Part of a small language model's weights.
Training: a variant of Muon for these matrices, 6296 steps.
Each number is 500 + 40 x the weight over the matrix's rms, rounded and kept within 0 to 999. Layers, rows and columns count from 0. Numbers have three digits each.

# q: layer 4 attention query, 192x192, rms 0.0633, rows 0-68, columns 0-95
# k: layer 4 attention key, 192x192, rms 0.0636, rows 0-68, columns 0-95
q0:518530516483573489563542492501537457465476529513560452502485499493482508436493448551545534460459450547479512534520513444474539492515447447496412442449536455518546450499517547461520496565421465486483483532542532542506425510452512496584532493486456497454547509484513515546491501470430465389
k0:544512493544476512470488457472583529513503500540511529530503461458564500624518417512436444527520562545503466481514511514456536436461470525537498421555532514553492512509457544534484542531482513514513529508549523438507502530456463525488477452475562459557505529532466509488429522534543483513
q1:482497536486505477581520507448552466587474419529543460540514552462559466496532475490494523498430605465470485543508524552452499478477454574521507527501458551500518487512462492537473502511542483519515574436556534512446489493444511549536482470477531445542514523465475495502525527469550493486
k1:450492474546506533473524470488492452468500499467486538490456539526454479511493577503507506576491496497563445451475469502512504484510568531523464538497458487488482482482502467442551509494515474475461480485533537536484463541502473496493572503524506506465548483580518501488516454453557514524
q2:472446471539530455464518502549549486499401424559592435425507496465549528492535439486492471499498476481427450501507484551480489458482506543462521540452464565439452514498500455511499494429494477564446489428471467495471570456558432485520541469483548454512489499520478497480448481575483521521
k2:505511422497504539493546429563464531486504536506486487492498534455549520560480476489532465506515450497489463467515446419534537538571471535465468475473600515449453524475497482483485526469495518387492523565516430429512496439522551524517532503539521513502469462487492501526502369508607514539
q3:443480532589545452477586505557495518471459526530510539503495455479461554481526421583522482490519436540493519596514476478510503491459464464504538402434565477531526385605558454519482525477459453480497523441512537447528509539535411450500494444493543547510583510545460510419514529500490579468
k3:489557473505526532409452447521532480507499511532515520550509526494539534538521577452423487493556427602469460458523468488438506524499476475510541528502561548480483485463512479500562471454481486543512479504503496467471500473525472499477478540509564471490497547493499468530486498498494543540
q4:468546508476509459502538522550505519477413427515495435490418466461497464511565562451454466509522535458466487504522472553497489590525456562507475499468533544504493527519531496427488487443507465543449527487453511507490510571495508440530500454467554532539483503484485531438421534507509492477
k4:525516482451462500539526443491450518522556586515525495484509490474571504559463481504526576489539463549484558484492495435464446472496447502485483498524543494489550463520452482523503496484467530444501550521442508453527468538461554535467469473562486509478457454445543513557513452501422501531
q5:486439521497582491538500545462587526525472465486501469522535476546545504528479481482534543502487517515501500563551516497475493508537490475514510580459395515526529475484522455540513472524472543481496533457503505547498501463458525496459509482457560495568560473528432496563568482460482489456
k5:471519474509477504557495515554533512455521466452456456495536513434462502489494490501466511514450475458519464491491494522505485506459470574502490497505588542553450500537416513476473494514483474607449461556476459520458423485551451479550451529530538502482504598519496455538480491500489480531
q6:488496540535490508534521543487547513488532512519512468469529536475541522494423426465452455492451537508495470580560498496507518564438463512449487513520483514566548491490455469464537497589543459478528580452580504551490509522433437586515507542445511501608419521524514471519445536529497560498
k6:540531518485545515450521470510498502569480540537479629524437510447541488554542516523478506490515408582479535498505495453509514453529505492585440503478510523504543560498488486486524530557487515517502496486519510488552567449477530506428522402467533471422438434444512520469478499541547472516
q7:444499458511489511509525503502490503470484442478524471496496507453508424529576607499450487532470552449456444490498423588497467588507483565491498529442479504520509501470495460462512486469555505466513559461488495509475469508531546457491547473523538476592533489471468509500516465483521499446
k7:467510484453488506540529478506446509505545560483559479480565460487538506513467502506494494465481528504497514480542463495519490539481463454515473508503519534448514518430566491498500430462502464488481512500490506425470506522484543524515470541523504549512457491402516475553482451494497551525
q8:507457442488538519417520498548510509481426436490530439476493486450479520561565552511500418551516553496472481495516400526517512546558469525480575535510491513457528505537526495482543485445488439554478483596519470556477544570567493467533466536491537567504494545447546473465483490483559556547
k8:528457495466478481508499473571448483492527485542556554475560455494531440507486497496484527517530457447541517498487504438497462485532445483481500536484531552515542481478547544508488486413512503464492501521463434501489481489541543547389499501535478520481419475415519458560470523535445496508
q9:473583462535510495545497422499481496486519468535457513592479544497486495430465530445527572476509447537505477477553541473407486506406561585531482444474574498498492485521501461515423490439483523474493453508460517552497456485485463498541516408499549547513477459456501511483498410452533490501
k9:447514584484467478474502495519531553450538540437459467521418552518444559522579570467470427463589568457434486552540479521494537477515495475552565454498489524416531470497586514492519535546533468513566445526553443510476566491536540480529520499392546461439480525532494469457498569519476557549
q10:468500472482546499543517512507526548503520427466543474484481545459584516471588557475451437497453544470536485548519493486484504604522556549432425478556568514513466472482563469499531454532466534504544520458526502546449433542532511507499482512474468513559471549479481499519527510498536482404
k10:482480522517488510504521478543407512517549517499448477503538522489525471495507455504553521512523490493497529469472491433517470552518464495472455512565485489493461490501541457535477441485518506447519516460461439471451468573520500540483518523571486539559429540501517485489561537487466538505
q11:485480499522513472455509467475422456517452466518508466518508467511479479520502587481448500493584483467430528468506505509474473442478467446440535520467536482479548544499516499542500480437431485533477553490457488485530478496458512471501495486575577540501568487483497508536493526470496498505
k11:487506536519503465585522471487551494513504474554531452449476548478555465528514529455500483462499506565492514455479482469448438531477587528468514527539519530484453528536485493525471517490516544503481542521471527492480487504547459553518486456511544509544440472470563558491486473463514522497
q12:481508486451493411493515510567497481525525476496543481529482488434520421480509484512525469540524489470474511503598451456507479535481506561538457545496470517466508485514486446482531471482453452440518459556549541504495502447478522504487508508493459485484461479429524495527451475567503471550
k12:553544564467487507482493441540574469588477556486580472516462499451583460474542494501512485431467488500432570471479474505469511559373475545498461483535567502447492522500523494467473532474552515501484518492450546490505511530463539507486543441589482487493563505529512483509525534523494416540
q13:493472473468408494562569517532544495551440481590480528504509474409488521484381502407524452535536505489461510403475496500497453434510478524519497466509512503442452496476456486519545452471456571515503492506528467470438485488486461523538494528535510438464446532530502488470556467505499521496
k13:503476449517438476545541522543465507490522461481510548500538535528473518453534492530473535518490528515499510527512484480560465501488477472496459523554490454537467442581509552452467527524524527483493509558457499549552548542477476476499507504507440551540503495470527555435489544488548488535
q14:501510500517518490515529421530439562444571420503513501452436473406497481501520504545498538479470414467498461533529466489508440517479508494438443502518527491516479447528552461491501490458484547552575493496491495516437445533497482570522516533514445495503475485482446578541518508521495482511
k14:529479534553486458534497521493470597476530510457532482508507485539550545469481508483509513548495481515446461460447490485505543493525454513534462478532499492490495537502532452517543499471556511450476513446525495420456558490533523500494475512557492508527512491479486509507490486543501497474
q15:426501523452535572510431407451529497432484449463422492528528482502513509470524538553525546495643461588486557495534517492421480377485513547536497554525485526530461499414516503451521481456550471548489509456392500477395473523430585450445483486550544519570527506546536526514516496490449525505
k15:445545493462504497588528506507502475496484540524489513457511499460449482499510483527474469500527498456523494467521504532426470487494560471518404468440519484551451493529448544481536538486511467542550522560472558513477510500498467525542567456529466516493524496468515558527447466516456552531
q16:492491490509500513442504509551497498498436511454489483513439451494461519476449467476489451499587518525495510477491452480502544480586507508495540501498497509501494508525540435521525495555530496457485547468536527519500514503502457463504490521467468501498506501425512486519510491428530553460
k16:495458500474464502477500479538491508515519463566467495498524485511429527463499497533500529487482489486499525557520496478556463488520518588523554473518463478431482457522546507522535511531451480500501523487470489527502509488497496504456527483397593479481507476454467539518564447522533561479
q17:535492509512515550528453489448520492521509508455500505549500491563498485541543552484527557583488492467568568487489535454440443568539512534503485537478404532511473546472477490535544450514503478551518485458416500544467486427522543492536533460478550488535446494496516472534580488553512415517
k17:551534506518484500504562512467513520546516518520420509517484551522497496465482439521450488418495526479490481553512528534482489448484506494500442516462560525524531479532490536514497542517471492490539432492532468492505423542530549505478541501503467580468494510461476496476490534556523531514
q18:460502559476559530457410535425585446556515452451560497531455553522592469485549467455489499508540529463527482492551472509456453507454512498533531505415475520526484507484473518463501514481470519524554508528522547546460484471466508455483475400493521486508476493490461478488482525530517491548
k18:498591550484476452510509547530493478442513515506530493466471500566492507522544527484530481503528541474491510512499474558484466468523548529498561509468529515510479519508467587414496579526479446528495471505477518542501505461494426432522533487464509483574460463552559454483504442504457460519
q19:495492528534515509501526465436503480515465524486487446546487488367458476552413498545497473519465546516493488483458460479518493441469517433563475478482537491504513538488461497543441509568503490524513493517495462412500478495488489484551495439550529450504530538525511477442482544460491513495
k19:554478492519469501498496517455478516503540482491522433463478522530513472531507467555516504493495523495468501472468428469451496469496489505540492500435527539584511546519476472532518520450454487537493502523513477549495466485575508468540536492471441493496497525521491479423512492426578541532
q20:443480464471506484501489527472529462545505490508536513510447513540522447501510555536471402563538533521586510518511532501469499555455501508440484515494564437594472517474553468521527449560530500496538508499522519531485497512536509469460523483514489523583523540530481541459497491509510459526
k20:531550510433493498516500524493537502418488500541505545488525455528571499519564564502455502467518486436532488598503518575505502481490490490536530542472530560526504499544485478559476530524492498564508395522516519527544428412587495476501519444460530513524506465460528463486528495468464446547
q21:466438463463518508521485512432501403470453491466486505475559489487475510495468513532454455502513535545505498481506494513439540480511479463519453480502457426540529503443552552553476498523481474488548462512478483493529482507470448470495565535560525473492492512499478452491544531494536470563
k21:477551454449468472510537487490501406481456523561486504415548469493469519431495500479501534430503491461488562530508555458449502441492454493528465495473526502511503530524477535470531565500464527551477453515478456542473513512491451429525521480509500495541457417431600451489547418518517467473
q22:516493457543562456535479530529508481441519445484560507542458464412511535570553469544502534482500564542513518493508508469438490527484503456471478444549486463512457495462575437435521540406492475481500460436451506501481465573502516418490535486568515533516504453503494445449516460455520470463
k22:433548462485417525501464511471456526534444474567498441467589501593495530578513512487501490525455472474487495494489508559481531500514538523445507548514519503533583474485442508532528506440549481435536485513455430500496564434483491486528544548537525485414508485478494508500503486461520499544
q23:472528481470506533501524520490535465534418464506561485442481506544589499478481498492522537558472477488398552486470527494512504477571495487593475496504515481468442471477534565438485534520515492541505446531461522475473430421492487532478493500557553459581476487463495524522417464486519554474
k23:552568445503486502450535483469482465547466478522553486455537459507508549550480482466467560504541527518519529428522482554508465577534518430483496511521510486513410521481511522476470540505542533467494482538482474528514483473523547472502449505460526493511469449462538496472497551513537507562
q24:503490545479517524452536521477510498524494535459486524548542472437473515532477526483488494437468518527476582495459546516461559492519436455503538579504461550504565509556470511532458497511493571527492500454496479489575563446502493431559542522415537448460563534459475482472499535476479524515
k24:463478477553528487464466461525512548504492508520485527480467469515503529491499419435489507517531491561459475457510502511507513549556487519521448497421521493451466509450496471503471499451520509502498483533510445463515497451512486485506479472431518505521415519447488458481503565502463500559
q25:478502510518411486514525513525458574532535459565496454538492469506489463519487507463529534503533454556471492518480523507478482545491534499489498510509491537484468549447465499486472457466558489549545540506477529518485510502516503542517431532450500503429539501478528504470513432579489585499
k25:462467495489498510497494492551496476463550485486469508516510516462483490490479561488530564558445550491517503486493495421479508573500539485465514494510479520475472530454485482490511517540496476525519507479491507508468481513445468518550457480487492523507501533439489458544505511521517560457
q26:482442476496524571450479458469432483517549465445442545490523460517537466533492538472502500528469476499544524522559517479512439485558464439494460530508531514525398507498464508483460511502475458529464437510481462537478549498488444507432542518472565519471408562537490465480566514524530514478
k26:542520503484497511528490516520525530527483551469463486530503524481434486528515460505551498533452523535430532543509492416492545488498347443424497472511532459560446488559471488541508496493479478461407527504548507417532514552483518531497547500485550493506456503489476524468513512513517529448
q27:444453468509448504487520573555542511435425476540502487503489511486469489494502468502477498483478472539445544496480441481493462506526528474506493512487466511555438572549593501523513475491535468521489508525527503473476515484468489469493515537508496491538496512535521469569540500543536393463
k27:459482483514469529458530509521514553517500429596385505510484538580480509452415513496493425485447523543489501483484494527518469536494482444533514509453580517569476447579541570564490519568423537533508475433510579505507467432472546493515481516426466518490475489495483476550471513534598418499
q28:528440505516525504577503494511452499529543466525493510486527457591429524515491516560504514523505521459498499527514456471477492523434598544540547506481442536489535491498512547481509473554454527494414522507547476474446493539542518543486413452432491556504532553486485488435486497498442490519
k28:479482523526523465532507424484541482501473501503432518570470507469452504489426482529508527539496504516530490517525572503469452463561566530508563505475525489538466504493496480500407461577513486537507521513510461501484465480539502524514516521493511480495540537521491521502492546465556436483
q29:524497504488474436455473427516526497560560533515489475483457541523491477504553449549530441504494459482464501549465486545506580517493509525418476499438517570477481534474497455507541455499524533526493481467518496531519532521527492507464528473510467485506500516545477530519468533465470469429
k29:533479492564514481541533514420551494471539469508491446501520461514509488459467453496530436480458551525507510503528506566476424433496482529519474511455491517543486525513507505533514519511452515504442595510577519578529501466484543449582505434481536565471523360553475564413484469491457465551
q30:455522499491559513528478497476468471497514504528431439519472454563544534491478484463490521502458486454479563569485502495412485520517501444437489490466536525584557555500551525560518529520471513433449492512490488441522527534453533484468571504543435492488523551473494580538477474463456577494
k30:469505517530577480509504467410530474510471437531457498483455510431506487501562499546564439444543536476500493563516508531511555554421536429500493519455466461528603498486480526510493524568461468439474511481508532463511470514504470494525506519497527500496504484605498515483489545530565532518
q31:480514507500481523412495442419463482455457538502546555514450509530557530410464515479449510484524540511539530491520521429500541531491554507565546547504518519552447478435530538435486515461451486530563472427417519518432483521474410496531542463506502543453484495548519578476497551507529492520
k31:555577551484475418445474482517510563472478505515453475527481531461491444501458500472478506476549436491555531470520577569458508471393543487448551530558504465453448545524482541471514516515460553535510525500468551475463563450414556523479505521521505433459523517515547539509443494487508548422
q32:572490448501457487486497495502485484480479488510464447490508527560479521532438471548521474496480532489518525526468518486447547468432513501481487493521512532449539507443559445519408491395470482521463554565539481565491431489567492529557537514511477455465487523411457443470505483553503549504
k32:460477451494501472476512468472528502520506570453499622517518502449470507489557498538509492473437510543580529517529628602502498432478526460491481488567462552558460526497560438446472484444548545479422572488542545506500527474394519514470465418503481526476502490505482464457484502490480519538
q33:475483526420496465511506501535450482476499428508515498510528505427530527488558504537552436535486491517481536433526497439563460479501545462500452424525472574528507466446555550467535535512520434513409431475555514492513452478498515481489484488561622576525425480525497535429504494561543497579
k33:509482551453521476522527494459488486505474488597536519452505530495508476546493458530495507599423578473484478495447523429608448473524520496477501526457525520562541524436543484497430509490441562524516528518471515488509566513502487487545516519483543523451563520471489587465576472486473538564
q34:524512449508559494524515462583524487520496507455515536515509537569418500456539467477427461502502484555543479564460489535518529496475480458522471535445518493543464515471448530497426478458501484555484561493499551477481435503446480474537522533514539543548599495522497525503504486464448533472
k34:498460506517597506457507544492510440483498449483563563565399505575573505504500475451460453494505405564530543497501456569499491513530479516518453510559536466531418556446475379464506486488439415520493481542516495426450490467469526542547554510533484527524505483488506519536535534503510461534
q35:486557539465512540541440540477541562541498507536601474481452536546500553426524599542515485554499451556509488519516594527480479487517416550479499508589520592529499499531467528549519547517498514495531479552509499506451497515540456470466558507486516505510586412418491518492490498582512435508
k35:517545488414515458479563511448522529416468547565464537495471549579479547465494495561469471485547491570467467461490509510490490528539463401515466508515504569493562496544481429501504487465584524459548496476520443494487476481399482470505549513572469526492490506482538403532482644483509564554
q36:542465433543463476476453433438538483530463439478585507524593481582489557462443497465535519451482510467503500462456521522521510478507472504579550498565531555527462407391460494476425455454521538518545476537521444482429537540559560529432433472469461507484510540473475465380521468531555550471
k36:557531454509458486481461520478508517447487457487533490509523509505464506540514520457530469506484550564519507478526569524548515471483529487516533548507458601496438465464535512494412533503526464492548533511513479488519485535487515508541422536503572487454552501489408466472459516489515475515
q37:525527554489504497515473503480480540530484470476487470560481588570475537488525494509493460431508396524494489535475563413590557493529539478564523515536544545539482527408516433504468577507512512500493504519482458500487507441485423443473413477502538523552466508549562516513544558547484453483
k37:484526522535500530517491439552460508542493502470484498401542527521463440470556548528549435505502524527458477477535554396547564473493449515468434501494482527479535570496480456475532523509483537502477432507473422578521518393516529468445548528482518445487508514443487528468528520503476495535
q38:529465515505472536502563478492599496484536412523512498519497545510526546533478504478446502476488485454517466444493513453543527531519482452526436477451449475481469480497535471455465557519522593599432604598518514417551536464515438486504498517552454494451532445442502505522512601500528540497
k38:526469473453539485475556502463512525434492456527491549515468491491517555518510487503546492485502511451514515467577550481532427578433492474475461428488531579488505556471477501481572521531553502536448535475586450469537549561503572441443550516508474550549501476493507420497549485493555464578
q39:403461415430492477515487564550511489506461504546554471505482541456408523522421561516458517500508473472482527537426488474537474538494520525414496487504496503540480483512537547493454518493520518571478509429535473574499558486439513472508523553537516479505500528516488525498517569515590509500
k39:508454552551541511497494447530550529577482474548446535499522477489502503554506467501492514457482475512458514448453595427450463521443639483521424456512502524471496523472486455538521495544517470527529486504510564545501527465424511480467503515456522446566484503517415465510449582510478470544
q40:568489522534535578459557527432493549488431533447485449511510451494519555519500464518492437486469520509499498569469513488458443518492563495544533542463517483435565480460443590451490482542465535527502470477447494525536489472464512480410482463402516543452495475421490504494499435465465480431
k40:472532450461531478408527456576479433522536536550416430520479574431472497498531449455487434464549537400468545554465491477519455580545542489456470536512537465558476544547514490549572475496494454486504521520427508501497528533507500508556490490528460462491552497528533540504502565447484591539
q41:527521539523452481534524467492489495406459497494490473496556481424439557468548567518495543499508525508494476489498514512545467555468471466507523541487569504479520486569524503500495502464481393544527474539434501526496422423440498464483599477540538507598495536528544489491504512507536572552
k41:481503449514536530536512455555535531514505560476495467551456510507509476473517525493496560465514453482474531450483472549512460516523407474495499536448542529486537484580467488494585542498490508528525580517534477537472507425508518471508434505509521574447497571525519539533500520486529506557
q42:545502496437506420498532409456482480514505573470498560471469468506514456555534540465560512519522503441495518503455495468491497470512563481487516495470567527507479444474477463536541531577523579528498483502520492478506509482453526506543480520508521511460484499509497503514459491437446494501
k42:479492454474511576543568494451481494483492524522489498469536510423487505496530464508503514476487535530519542529449531506588490453518467507521512462499480501457492532483512532519504452497421480498443482478499524593441488485491515455492491467581485497482503560525512410464442562463531488505
q43:523499460529499519472546503463550526533481611475478484614474472455519509439436563533459486487453472514436522539428463495535481496441454512473458499513444510521490499499492536550474496503516605493450542518545486526545530550543530480530505529534513508437548538513490439459449471514527474514
k43:547539472440518549427508529449506496427505502463499532524446523533476517480512532465481504558451503520469503473513535494500473444409489499438526559498524518515446485536504555507465439451610410463483524518439499503524483507446459461420556440514498481493507532557438388480541468416577564528
q44:455519453470568538506538559567460613461468534484457534653506529496445513565514497504516576466507500447417485514511499516476479504470462413505483508490505509567474489473525516433476533389481563453468521484580545441511558416437474521520559478447542452569516535494529499502557491535487563506
k44:472522512535517491417561507482538419479543439447471529490500474467514518485473447474496568577495568497513493581449520447477458439506485441487418534530454429498579478563476460523485491490528445534494485512497576523506516474442533468496485461503453468476457509531507558524513482550541428442
q45:512548541502587489495429539555634461524500524507494476542580490513443515475530461500485515499517537547422504526422539518433529517581479490502519483560528517479518535512552508589522501457493484541571456455469520489516471491558457471580469477521517527496593430549488505562508481557470492471
k45:528435496556516506504590539563501525500502492535442522464482495494534483529522542487513510499528518464502495454649521528474517586515536508450565590493446540430516571449527461511446576541571504581534490502477481477507436497493425513566515472503497528494571487506456479509556540506544504522
q46:514565551583535459484457502491433549528467556423497521526517488532458523502482478447462487461537487540532497495513483477501530558531459474587502454407495480469446550540494602466459493478510495550530560567434562512457511476581497508555448518407458527475506505414499507452597485419522533510
k46:520530525489511478527388565461526525448513548568521512413551452464520573548505466458440579453520477518569453493535642497472476555571397507453529453448501425523475549498515526551494486499535529546519388492531486479498516522454510599422529564440492559458499512523563489513498556520539494482
q47:548534490476443477440487458481508563434528570422503527517590487463467516590452559486514518444489552461495538444453490467488502538532535477494530505568535531503499468443481487508524490509588497510573443531531528460455532441498452463517446571506490498378488545452504489546578526512488515556
k47:536512556512517486581528476574460503402504510476517483555505482554437547488531468565537511424441473518487488519514484468478502486549407493513586504514509521527472452521469587534536478454470480534499525444543607502498591528541413512473479475473456463501482480498509554469491495482482494487
q48:543522558465546463540461530477496568491430524506485526529514512467515389533517498492435499529549501461599576492537558555484501477547475572454610499425470512502524488455519507431435437479515421530547437431519526498431489427510460504484524516489540566564470541486461481439386491495516513442
k48:557511526483468534460445502434498543515430472502498509500511533572479513487475439486475501453515526505398501511488469529489508559474438527515438471527553475464465497518501606569469418360424478479524420417458534418479521423490520583577463474526527495481529524461572516515455488544420564562
q49:462470574532526449444490470475525461498455500486560497472520518461537504505577497483463478520513561506518485465488503523459521603439445560516594433533509500496494507534487462517539496438476439487437490505499507504418507539464492450529513534503512492634461481495469486493386531564498529518
k49:477485493523561557439522461565483488506515505457549482503494519525471462513544538562463515500524487530536465487495560542463418445485513568506476573522524425408487510492456484541502507471534557521520510496585529444500469534488526470541458544509503532503520498510507455481471544480501505544
q50:448469494568516539586477509546532501559504520492487508502436486514501423513466440466517504473475507475490505484476505538525519507445453499529523529501510490557516503535508541537532443437474467480559512448485521492495502494525503477567517519520536572475499584476485478522464479480574482425
k50:523475497535428494522497527557536460516516484544514549523456509485511534498552489481517543518482449559493547498456484496506458526483529549483507495564517496516467444422453461567493502433531477443553453476484574453437524471491490603510510504519509539497458566453496496538486567523495554511
q51:511541527487489522493496527492499450446461504533485435500498489517533500541548486495497499539466439562404540470529550499539467459559528498505556531505508540525488513480555528484528497511502484425478474442494497507491562529519518531511509501491479488494562504498533534470484547531404572484
k51:494551481462509535519516434555510510435492449570596463535526543473501490532527519520498425497440460552448484505418530414568508577453517461477526513529527503504495459413507531503515426593487512464558524565454532405584500488533510507523489525516534501494512486473507475500417481525463554535
q52:478441456470555537510497471478492486505453467513440525506509521520444500451460377546483483453512402486498485551472499497435480535547436511460534492496548444479485554574528569537546529503519508435409456457516498508510488488489539502505551592520506529456434428468502502450445491519535450462
k52:458475505420518515539490511521510501504523446550568531525495508482414510440573518471516507510446468536495487539542526533439505566532538505486570455504545508409501495502532566554513527486515515457459518481434492468493400470461514470506547541443540470549517457417498558477504505517522538529
q53:556496458559442537527478467523566489550481463482511432463472497531477510451551512503430499520522508450495488443531453534531535504533549547463448514519498476503471485486502485469504481467464540563516541486480500488516533491482557534514497466526536489492484492462521507487521518472469463540
k53:508462604474429528522495480462476506498505426423454514488485564548468524456527502570492473545554531520516553504513520507482466429500521548505494485444435496541534542448487558475559533555506526492452526562459527525476456532447514512513524410542481553495464541532471487524526546505457496550
q54:502566496474521512480511540509510564539497507546498499508504544493506576571511512518496489506506487534505571465531500494518501563505513514546430503569515547554545509486432521518489486436461500466519502475489481493584481393502528507490533562489480496532400516525563488458399543476481539550
k54:530496506497524481475526488540559534466492493487464509434530515524506525385448474460478551544568459567423522514549473452488489499432454553569507469508512400493467476542494482568510508478482511515559527487515470536527558500484540508478469439507542516511430485510514477468499562421489540590
q55:497549546486466520450484529492433507499495522438485560478536392462552465461473503515509533487552510496525480508507492541510473500552499473537492475564476433521505464468425481502535516456527523500543524405550455543461472509479439515499503529491564548538521520497491495485509550502467503530
k55:506525494540518530443548486511461465469497500498483502532514430429556500483519456524522470510469486540510489503473522447455414502545513456523563501506529517560491471549451481600470437508484520527502465531520510490432496505533492592450552561494433543463498503542477536493456539463473446487
q56:413577545494460542471515514462489579478471535483495482590524530472529600528523429572488528459578468531530558521475496514504503493461470484496480445595554537550482552496420541462536473466565573530466512533451509555486558498537545501536465538534542519514473442537505529446474490458477537566
k56:514528483467564569484569498453523534523528519491466483568515495530465513494499468525498454497520531531515562533469516494545491544509529465441450460454523528522551502513512436532534551546484493506552529496529487413530512520492477523503502474504445492419470498440538435497463498518466510477
q57:557479536528541394562488565417507529542500528486487527405530476516570461557447498486534460493452521531508457487512530556513511509495477444505529505514476472560405563569459494537533480490524447474514588529535504502475551461525479571509482462453547432503570541499523469534493436500580455525
k57:383551420436455528455477515553530470535530486539552505512490513560540547486499584426473577556504422444449477476464510505515483534513557582472481473531522528533436452477542496488502550533497514486485465558449485483437520461575467479529528509499540559489483514474449459523487519476536522495
q58:518443464535541457444447510469473488541498454465530491461489556446440571540517577467477497482421547471522439424501401491526468477417520571523542500503475469474524501537462502635490506474452421494521544426461496532487502497500426484502548503397505509518551527521456471461485571499510537577
k58:520524519500535485520441540528481487492553558520544460518453491556477554489490510480529534492544548526473512520453553517530517485406533490479489509398508447478454493519449495531475443492519504490459441442434506496476514469493497513493453483535475446475506456561555509432574440485451541503
q59:556529504507499479458486475534493502525581530492545511506540434500474552497485478631498534576513512569503511510557467480488467448451518450437525514458480528571505480519449476447492473490523424562577506523458471550516476501492446462497448500497435532443458541537489520492466505575503570516
k59:495590504575569475501462493498497497512475479514449568471483521566465475495419534569515482467408528473457454545488498471496457530454455521538525490451528513549483495512544507461492530492512448486474485474482435512473522488567393518518406474501451468504496556453463475466518480482508494469
q60:440455475498581524540448423584537457451503453518495487489471484422452484472478477489582575488505506570557454409467620570545418465484427538485496440512506519542533459549479547560491506502539530491447523434500515478452410472555473506469512509520442491521489439570439529585479463520521517557
k60:446470495470457516494566542476561527478462498510508574536469527547515580525464538451547512453548518608489431520527560519576544546447503553512498547519484447613488537494515513545412557497513552472476537464563491495364466499429523487501513587458432457519471441472483554554450406570553513501
q61:495433492475443455519468530494530456450506569490431542454519463396526523510534529569533450489484476578524540427504404467499537497477523465458524510506591447541530519537565534509542493475490514433534490527498427512478478556467474524426545430499523550539506500460439466532448553416486510561
k61:551527517436462424492545487547495535578512425613489546567531494429373488467564504542521506519495448558474558466479545460494508437551416494523514521485508477481502503526469512460535519483431511440546505575500460521561513502435464428529520482434499585567540466479539502510528481484432544445
q62:533565452528551505512509448449580531402466483543472532460471488495493503582481457500508551529514531492434578511549580453525455446469531503408463464498471476550490490499497483470502528515506462470469493598449456406527490541414508523508426534551510511520494541539462543457429522493435469461
k62:499518533443445530548526523509414481509407537528491466543503487447494508495455469563565469531400563485535538511486491486477463480518478520538484479520499551480495471559495508532548456447438550489486553572492487488500521460563500573479504463500444493540523510423504528498547442521487505535
q63:518485483456513461482500462512608522475514459503548504470544507563509464495461528458515520470481427448468431457474500512493487486549518575484467487477519519512515512478492473513580521549458428501509480467498498439540543523469499521460590495516487515529432541405542545496588482457527422449
k63:568485501468475405512476488530504518514529479500522567493554553450564480487553468525533476436499502525518518487565398524444519493515544516600504466578504493520498446430451470596558481495471499503429558518456482513464484576472457403494466464573550414521545453502531508566534434503601528490
q64:520554564483559453489439517503515479497515492467524559524487477566503446497435573556487608551518556471547598509543496450549439505502488548472530457523498513541570545495465516543466449495500470469489565472563606427486480543455536474533509507516427503498466498529515474484511388523547510580
k64:514470526459508506529478526438528536492518539505532520543498552534562541515515474513462559487491574563436474512475452514500493505459506567517478497458479519512487522518497529413437470451593498392507567445549508484440471481427446486501532493536490524528428533541508514462532471475439538519
q65:580502460492506540455463559496428483471508594459510447512513505532530580483427484429454446538496512452506458470402537463460459415519523515538569530481581517485552490515505578504387517568468409464482518552528562503473532463515483518477509471469495444521512532530504547539491478480508498577
k65:520531506432447435473500503524590424522508532432525578586406550442490485527517545404468558472449436484512467491500449484549442479529525444491505488595444527551549496519450456449429490533510524497484459424635478500529476526468504493511479439448493433513406522484535527464456546515479539423
q66:517447492482500529515579521341547436544477490458512511492532589515545446502517495531538424468541555568548463478500467459494446444437436520542464518485516529573522519482482583506449488537519552501463492478494517506502504487470574490457523549512581426581505524513498514511491496510482512472
k66:522462550486512499450475510481512571480526518515505500488458587495521546407510521534475431564493515465429506515469496494576499441455496549454516539481480451519501543532537408493528574509510516545471485467534555509581497577505553532532554485500465457487474509471472523449553502539571524482
q67:515516528532509514495474529461484455473479490477507515453462582503479551499546499454442519562490545571447582489500564485505432515486480518457477465520458541443527517493463464493493510495525540445507485405549530569536530502516519477487545498485490484441511482435604432602498514540473490573
k67:514565532511492511461368494504516465496483517438494482536499505591547466531515498555473521464477422527462458468583501497420540476540526453489458556539480435540451507538518496478553502533445545526472558456492490575506534552458547518551478499486483405486419444479488481526498512508499507543
q68:522548444540469476500541457508491553437509538542473522551564449543516486457578564521488416461499440459470504477469486604464517480536472525571454481490504487493521475455479465495487518515580542500483404499592476490451513504508525496493515502495541477508517477547447500449534446539443488478
k68:493489461502509497454535519484452477468566514480475513513560504507494570445552520486418413456495582531462524379528421566444536534541484409452460553520484451503532538533458505470478503466555527483533460523466504496497560464478489458513543540497496487485527459544501494493563477483467550495